From a checkpoint of a small transformer trained on Wikipedia.
Architecture: LayerNorm before each block, untied embeddings, attention and MLP in parallel.
Each number is 128 + 24 x the weight over its row's rms, rounded and kept within 0 to 255. Layers, rows and columns count from 0. Numbers have three digits each. The size before them is the row's rms in percent of the matrix's.

# layer 7 MLP down (transposed), 384x192, rms 0.035, rows 282-383, columns 128-159
109:202125164142139124153135168132141084136148124107146142134144145092088126125128102113139107116128
094:119129124153141110162148091119107112205119111077166123123099156168061106126108134184172129151126
102:138158187112118123083138121129138117120153107109130137125127164154142110079092137124125124148137
099:133173173127122110137107127131158136121143129133137114107101123116096168126101141105157144165136
106:157138160152162150071105123125133145123127143179137114140067159112136140078148095140096127094154
096:180110123136138125136155128120106159103125117167146155123137134154107105124123140159154144126109
098:152170128143112130128163113160156137104070137141090110117111125119118138126111179115116128105144
096:113104171137114135149164134156080094101113134101125115079102106124096133143116186146079125106103
097:093082136084158148149120111107155105097136136126112118174113119166075087114141115137155126114168
099:143142116121130105121134126101131100132140126106131142152168111110137156117100113163116119138145
089:139170151149104121122135129169164158142116116166087140160114099078159107106114127073106160105108
110:105151131094157128101088112112138146099104155088117148104138056125139156086127128155127139161183
104:173101119133067129113137158148143154140126098123136130125153139142105099098148129129094147149160
106:087137131109120119096110132164090106108163137107115147115115134145144134143130144141111121133150
093:110088111115181149144118128076140153118113132165114124088152103116149139113114149111089154145153
097:140166138162144110154122127196152132158110113115139094080072155099119152138108124113138131112115
093:135132105152080126157132098109126133104114130102139114193167145090131170158164151138103143121168
093:123096114163149145118160133081128144142141124136097127136154123088144139095138138167130153101165
092:121121130088109160122116132131126160135145113094138133121105129125152066106141133127104156157145
098:127106124150105126157170110156146128155122147130053158074133118116105150127140131138130119128140
102:152152104174107111053107109124151135137088139149161122105118121142138097083099165140110140143158
097:153195134115134099149113052123095114132155160128129113144100121111118145128154107122157125148143
103:102130135138110109107084101142081137113162084107084149111183134160120103147115142083150150124154
101:089126120148114118100134104142112174145141083125139131144153151118143127105100122098108131165125
087:082110129126089131132091119156154163112147146129115075151119103122117098086070115136097151138151
097:119107132144093118157091125117120104142127113107132156156128143136088129123110144099117113151109
107:135089107138157146128096120146198109143111143104139130160145118105156106138128108094094158141136
098:162147168144121153169078139145157116139139124132137134135143149135109088153120107136167143129148
107:115146106111134098090111133143134099126132172142128128129143133154085151104130082122114113133138
101:137136131130139124113094137174145105159125065115176127164143163114137125147106121155101127162108
093:107123120106110120117071110139093159148136098150168140103100145153142101122166140131138111157131
093:126116143104143190138135134104131083119165125169099130142089130114147122157153142160144116161112
105:102113153134172156105132134113114106092131139161110128109146158182106091200165156104108097132120
099:149111120189114154121095121154114113107174143168106125142096157147107135157107101125134174130141
101:124122144129093137177144112110096162152143107139071160092120149184085139144148115153078118125117
096:164141151145090127123107169119160113132134133154123135119110144091147141130191112077088145146118
108:090090129159131126157089112148128108143138108125103128149138075126163144158170117095125123108148
100:155132128178108143144099111130167135105163096160110151138125125175158175137141144120180131095132
093:139126112107136098161079164137128125115122124134124118124079184135107144108144171143130153121117
100:088069143138127094108091121091142120160153155154145091123153163133113153159113105143124111136127
104:133122091134144187110106132150145147093090145102152099123145095147159128095128112155158114116143
106:101115163175083142115111153136182153079131143109141144136098125125142147094150119151155123113139
090:173137153171092125157136152108175168133142129137138109134093113111106141110085136104135161121129
092:145131126139117129166092138153107142132149172170092116154094139089101104145172105145156148132087
104:087123139093121135155165146087117113138112102122129089148166160147099086135108140127166113115111
109:154095108125139111117139126144084105151101141119123114166151099089156086096130123121102133138098
101:126118132122179120148088095159182149134119143147109128107122105114128145155118111114146138119146
099:146130166135167149075111150138125171149075088136129158140151160103140101137095147113100157185146
108:092098125090132134089100115143123137142098140104113137121143102132129101138099129093131113061118
105:110124133148105118114124138104151090149149132094139110095136106148136135110104097127154115125110
099:156132101137157109125131155105123140112117156126132089175090116116165101130092121147116085092089
102:135107108113144143155158135113091096216143150182099154160121131127130120100125117113117066156097
103:122132113150111093125135109052114138142142136092125111148093149140120070146153137106127149125151
102:094152140139125160156113110139113128117131162121137150131116124133146149125083145120118115186155
103:111112125109154135169156146083121097120145083149095089153149134102116162114143126116150057144174
089:168126125123135140180090130130153118132129106124109152103101144134117137124103119127139113119168
094:133129124156149123132119123192095178088139111112101107142147127098150108175137102096115146139124
100:144164139130106128073116107105144117111152089120154122154131111108135120136149131120096148161098
114:144109151088109120157129097140160097151109125086121164094090122152153156110133144128161131127171
087:112160122138090143151103131115159115094129107114125113111072109173118136173128176103136110099117
099:114093137135120155151093138119129119127110173097152102089111128142118119117133148130133136123127
095:165168057123080139108119116151122115124163157113118172144103118165127131102171154116124128108182
094:111140128117156167135123097161125153180114126122145185144128099097160137108132130096136117092157
082:125090124151188152124127122121134133142144175149130170159141152121169113119122125099129133161107
100:144133113109111110132145119171074112115134135133119124134168160100116114102078138144100117132107
103:105143146103134125158108109104121126162090107154105126166095123074096124141102107110109143147173
104:166149126121087117128105134132077121131141103170092118140151150099147141093138108161170167128075
095:115114169159147136111109157136163136090112143124096101149155163099097131104120135113105132129157
105:113145102130156118159141142129136107128094156137113120137151135108161185148150098146093130091168
096:141112159087161151111142124102118169163142106115074107157142134140130081115180140149121142148147
098:120116146145065123119135144164169135168066135143163123112107105127139119119087153116128148121126
118:082151135127171115113135147116121111125127106109125162144127129145146138134116111090154182111117
101:138139161134120172124092138091119082135115118127076168138138124139155134122129164143105109168131
098:088142127123135126137120141184157130121151129142106118096128121095129133161097118141169082131082
100:121103141098127144161093103109104091159110133127111133146161130116124147145158105115157133121148
096:133097093107107126105104119157192095138123161085148133131062137145112135132155109147106093109139
090:112131118102110177126089108151146131097127093130131176141141137137145106111140115141140105117183
097:131155168147129106131085103159117122100114113120150140109097093125120149149117124145089182099144
105:151102118151096090085120162093085120115121103126140111119087104128098145124142139165129154160128
098:142113095128166123137169159105137123179164075107148111127131138129152145140146148122121079109100
097:161085159151117124103081142094096138142106129093093116159120116119164165086141152162137146104154
112:114143135115086120116106071152115174132129125100112109087164136093120110110142093126099112148146
097:143096130122078140157132120144139152213121099117111177145139158129148141167163144119137169128121
108:082105126144128144097088122164112120130130138124121151161111132156145085085154100163133115147111
123:113123068096118115130120123076139123114115146101139160158130128130140115113130131163152138122165
102:132089121165063162121119106113174136080114073170133115122120107100124151142139144145155120078120
094:171095103151129096103102131133137121111111135145142099123071134168101117135140180119138123141146
113:106124186094109134126089112101149150197164094110104108128138105102143122109146091138187097135152
094:178089145141114175141115120151151129115130144125106134145117121131114127115164106097093135100095
094:130125146132124140090153152128068069139129133154091165163131102118165128129131144110106116116112
097:141115147112121102147137107125107117136143136130102144124124138107164116171123084141124152131136
093:118108125114133131091093150162167119104174129110108108135111148147136111102127084107099124143122
090:177133153115182144141123114107165116139121095083170115127105108109142146103175104177107112140160
102:137139088139130155158111116087135130087090115159132108117166097111139134094139142102107130076150
094:145174142160123143130121113081153102113122095124154140111132131125142099145135152087126109122104
105:115106160091169065143165099109123135143138124111115159148145120140122114105123133179089114152140
087:133106108145139156148148140123159155095146145131116126162115125116075185104135147138140117160094
105:125133102137153103121141162150092116079128154154106079150105130151095113111139150135117151124117
111:135120113145144092104097172131145090108105145093137128114096141139155163148163149121128123121115
105:128122161102100127192151129132116143156122100095137121135151100122126130143139160150131128157097
111:091145108152163151109114122156104128095111134097110135086137139137128174120101126134092131118164
100:143119142074094123124132092141194114091171135147120173156134134195103099130101130135131192121115
# layer 7 MLP up, 384x192, rms 0.0484, rows 283-383, columns 128-159
094:109132111106114126139135102184140100140148131136162137128111106095165132144134114082065159144123
104:130161135117140146131135152092064138152144172140128138122132140144102141140157134104151145131096
105:130118125132149108096122128138125107145145153098134118130114139111164119121115125154142123118120
104:136143146107134091099147186084115130094083131119145116105157133117173127137152109100154115150151
098:111131129117146131100145124129101131135121126074092111127121144172164124128108163081148125143159
100:130122087097148125099185139133090133141147122131119135164145137127133160175086132130115126097136
102:098138133141128124100183125105154096135160156125087108111150130128124104168102148139086140096134
094:123157066105133074125086131156097075135137173090151156117150121196151117162141117126151102116130
093:137132113130162115136195089142137147135142129128173117087105139160151091139118115106170156152119
088:116155095108192114117149110115140105154110158129126130088096093124152119123113165134122122157157
100:105133132147109121160120124151108092077141176083141159124111138164131186172135154174111133087119
103:108108113128164135147162117152082152127106164143131122130123088107162098128163116139146133131121
103:113126124155151102091160073130143102119130164164105108135116095158120120178101123158123158137086
097:132112096119137089142153127129161136151138164127134092143131139145135154151130141148145138104096
108:129132114137148085100105097122126108156082162138126159154150093122122123158095126129117120108105
092:152145108136125066089180118088080143135107087169132113126108081151143132093105125111112164159135
099:125119116110138123173136111139099138138120175135195121146116150172155149146167139138148115102128
097:119134113120150123132121119126110102069092176126103122131161122153147167135128125119138110108116
099:129113135118164131143173150101085076110144181118156097132146135122133148139143128111115143123117
104:124104132093118060128138104136131100122168148142124151165146126108125128125088137132112144142155
102:127125188119134099105145120110112134126139130114099124124150142173123170133136133153116114084133
092:114153145084144133102173117091143101091118154142116108122093078148147150122144117189149092103128
105:139148149122166141118159142124109103136136144102177113155172130137116098145146135159133147129104
093:159145115112128119114125117105136069125116115121123096091152146119140162135142122097131151068125
098:126140124107118152089182144132111152110136135175141103092098148137140145119119192132126111118116
105:174138141119167113171134140118102152138083146131132100105147140128098102152083104140132126128158
101:164156122144133144126133121137107146109100157133108144110136147119146120146099104103098147126079
101:145152120097115111107154125147115113145088113168129091128125124119157141154141120184135179163097
103:109147121108111085129129136108124070106107137104122173101100094119125097140139118124133153149134
094:096110162133130113111196145116102101120099180108144180143120175125133129151118144151101160116121
101:158206131103122094147114088123123130144129153163146141119151165127106111108105109110172153108128
103:152082103151113127127109145159130128094088137112120124128087095144116129135101136114178116108125
101:096166151103155118096089106105110064165095120136123155138177141134120126166117127149145166105115
098:133101092116118154126146114120083111171161141151163120147128076122162148198125132116090136086102
103:102096138088098119122119129147077109117133099145114107144174111110103172186114119161146111082132
100:141124109129147137110160133112119135146100145139143080149135163100085131148135119108136152128129
096:085126094117128132095113145145124110075131164121102126131137098136128102110113137093167160099158
099:126124122139118124151146133125131123098108135119122113161126097150134129130155119114164162105098
097:179105096118142138113148136127101122132130151110144153114122093118120133160108097156094158120124
097:146132085106178133114188119118131131118101139135105145128139114096141122118157104155163135126077
105:151081133144139118098087114100122162119136139124129129134136117161131119094100138095111113128117
093:117182097114130138148153153168143126084093088098127102176104143109133131146185143121146140116064
091:136154101145140094129146118119141074123136146080121157075143079149124162139157099109130151143126
110:112100094065131121149155156127161140095099147137154108142107126142133154157105101129164116120102
103:081141119133133135138085107149142091139115119072098113124100104151136158188157152129165141098148
107:087131142146126103119178109123147112140145108069145133141113142124171172120132101136165142123103
099:136133124108172109084135180137141123107144159079145131155131085120138165132143110148186133135141
102:135119122169159122120172136123133131127137123125145139111131132154131111151180146114134161140147
107:146124101095103119171108135158164095127114151084122160139121102104114178164130092091128137127135
096:141128163118131184122136158162095126150108124110142122135174132148139143123156108100120168133156
098:103139116114157143142135103114138117126133128126138112114132106165129165169142104106138136118136
103:142152118133118113106088125127117138137127137103103163090145143110137121139127110102133143089144
096:149119098146135092126186142133121105109082127091123051103149095094141105164195080107127122104135
100:142121135074154129113157120120179155104106134129123096129149117111075117149134142152114195113129
098:170162120150159138097134171156092116125111134095138102098172110147155195092097144105142129125190
100:159194139135161111111107157090104155105113112106120099105140108169129116160135129164141125133164
107:116088104141155152135121075125126109134120142145152131150139093114162131118136138131122101134130
108:131091116117196130115125157143128109123103162153129103116121099149136103118135175122128118137085
091:089144118101121128115171120137108138129123161122101130156099126123109110141111095136129143162081
104:138150137145146145119187126146127092122117122161085135116137110127136145100120159119121127147066
098:100135187098129119119185134163141122108122170097113112114140108090163141171075125116141129093174
101:126202087142161109139132103115118149126115106116128111117108117111128142197146149106146133117138
090:152149122121145105122149101135139128126120096145131128111141138160198186143137147137122068124127
093:131121152130157093099110111135170122137095130130088092146149124136155102184129135166172111140126
101:114131118065116096067120136167110147154145128141152116157108108105166168123158130132098151124070
103:123131134069171086131112107138137148109100137081151113114106162144158117148128142104144118131128
096:108134144104109110101114181098150142137099112086097132104144138116123166118129122164150173182064
099:093127125128124075133138124151124108122146165069050108141104127096178163134133111100083132147139
101:144100122121166150126149164165118106171122090104109126118116141134113145193112121112139168111099
101:101144120140165109134142104134149170126083154171103152150190096164151093118065137116174127117105
108:133143097126188108102171164100122120144119136074165106154145120162113135133138130117145128103094
100:081136114137152112112171120105136099100155122133095137115122088155095108172112125128123129140114
102:171164109151111128124116158133119068107117145130109133102130087127128182152153111127105186112117
100:118123171133173136107148160136078116115140121093131113076119150133111120164108115123133155121108
098:126164153115088135135115167119108136139113157106130126114146141127157165131098145123102114108104
099:092113129132161143092130127152113114144127184122152078109168156105077145123111121116204149124131
100:142138096167119139133152134081095119092104132103119112070147186190131161113111145110154152130106
098:116134116119103117124109116117142134137140131105146104100150136186146098133152182114120145124137
104:119140128123132143116132086095153147138096126161135073110105129135105088145080139141167168115123
103:111115138097134131092164142110130101096119143103146178091130130118105169157136177151077139127106
105:152131136134154134143148124111120144111129169155091160126135125153119133140104114146164188130119
098:121091099094171055140116134131135123133100139107121137121126099115159145100125116103155114094127
098:181124124119150147112117142136107078143088157119176089105148106117119155133117138124144156110101
108:119172083150166126141186140124088107135132146132161141110124100148098117143114112189163139104116
103:139148114137159158102089127104152129116161153132117116106138153168116132127111127070157169117108
096:154117108129114091144165099101123132132143109086128129124134129157138119161099144098122102163133
107:116093085149140141080166115121156132135148133143128139160128108130154161122153147112127156138111
094:130149136105126097129136124130132115097143112086116150130180093155178126130079141112151146101131
099:143160123155173102148156113105106120130084128136141141135103097133138123146155149163134179120089
099:116129101116129119069151148127140107111113118054136118122160155128141134141101142119143108115130
094:128134159096114116105138147129123123124122123152111165122124079115141125117153129138122123142123
096:101120108132127133141084146143078110138122136187068111165138082140149156136099141118150104085126
101:111122110099158144104109122139144125145139143090131124118112131097138144131131126153196126132084
097:127152088151136115084177161139149148088149121134108116119128117146144141116128117163152136116095
101:142172070152124107114158113129100081128127137121137158133122117097129117147133134124122133131093
093:130124156119133119090110153151103116109084142155130093121110127121129157179105113151120154160165
103:117169128107136136124135105098126144164132116063182161101154091140162122138111153102126114140116
108:159102086121105123126114083152085140125133121161139126161127120103143113172131125138135155105101
100:118166113144127105148155120135100107028093165103123099096162168132134097136144151096115133111153
103:132153107102124097097107135125119073129163129132137089104114147109182103126146124105131170135132
100:152127131131136126140125114149080142117103136124140106131106137136139104117158157137138145115124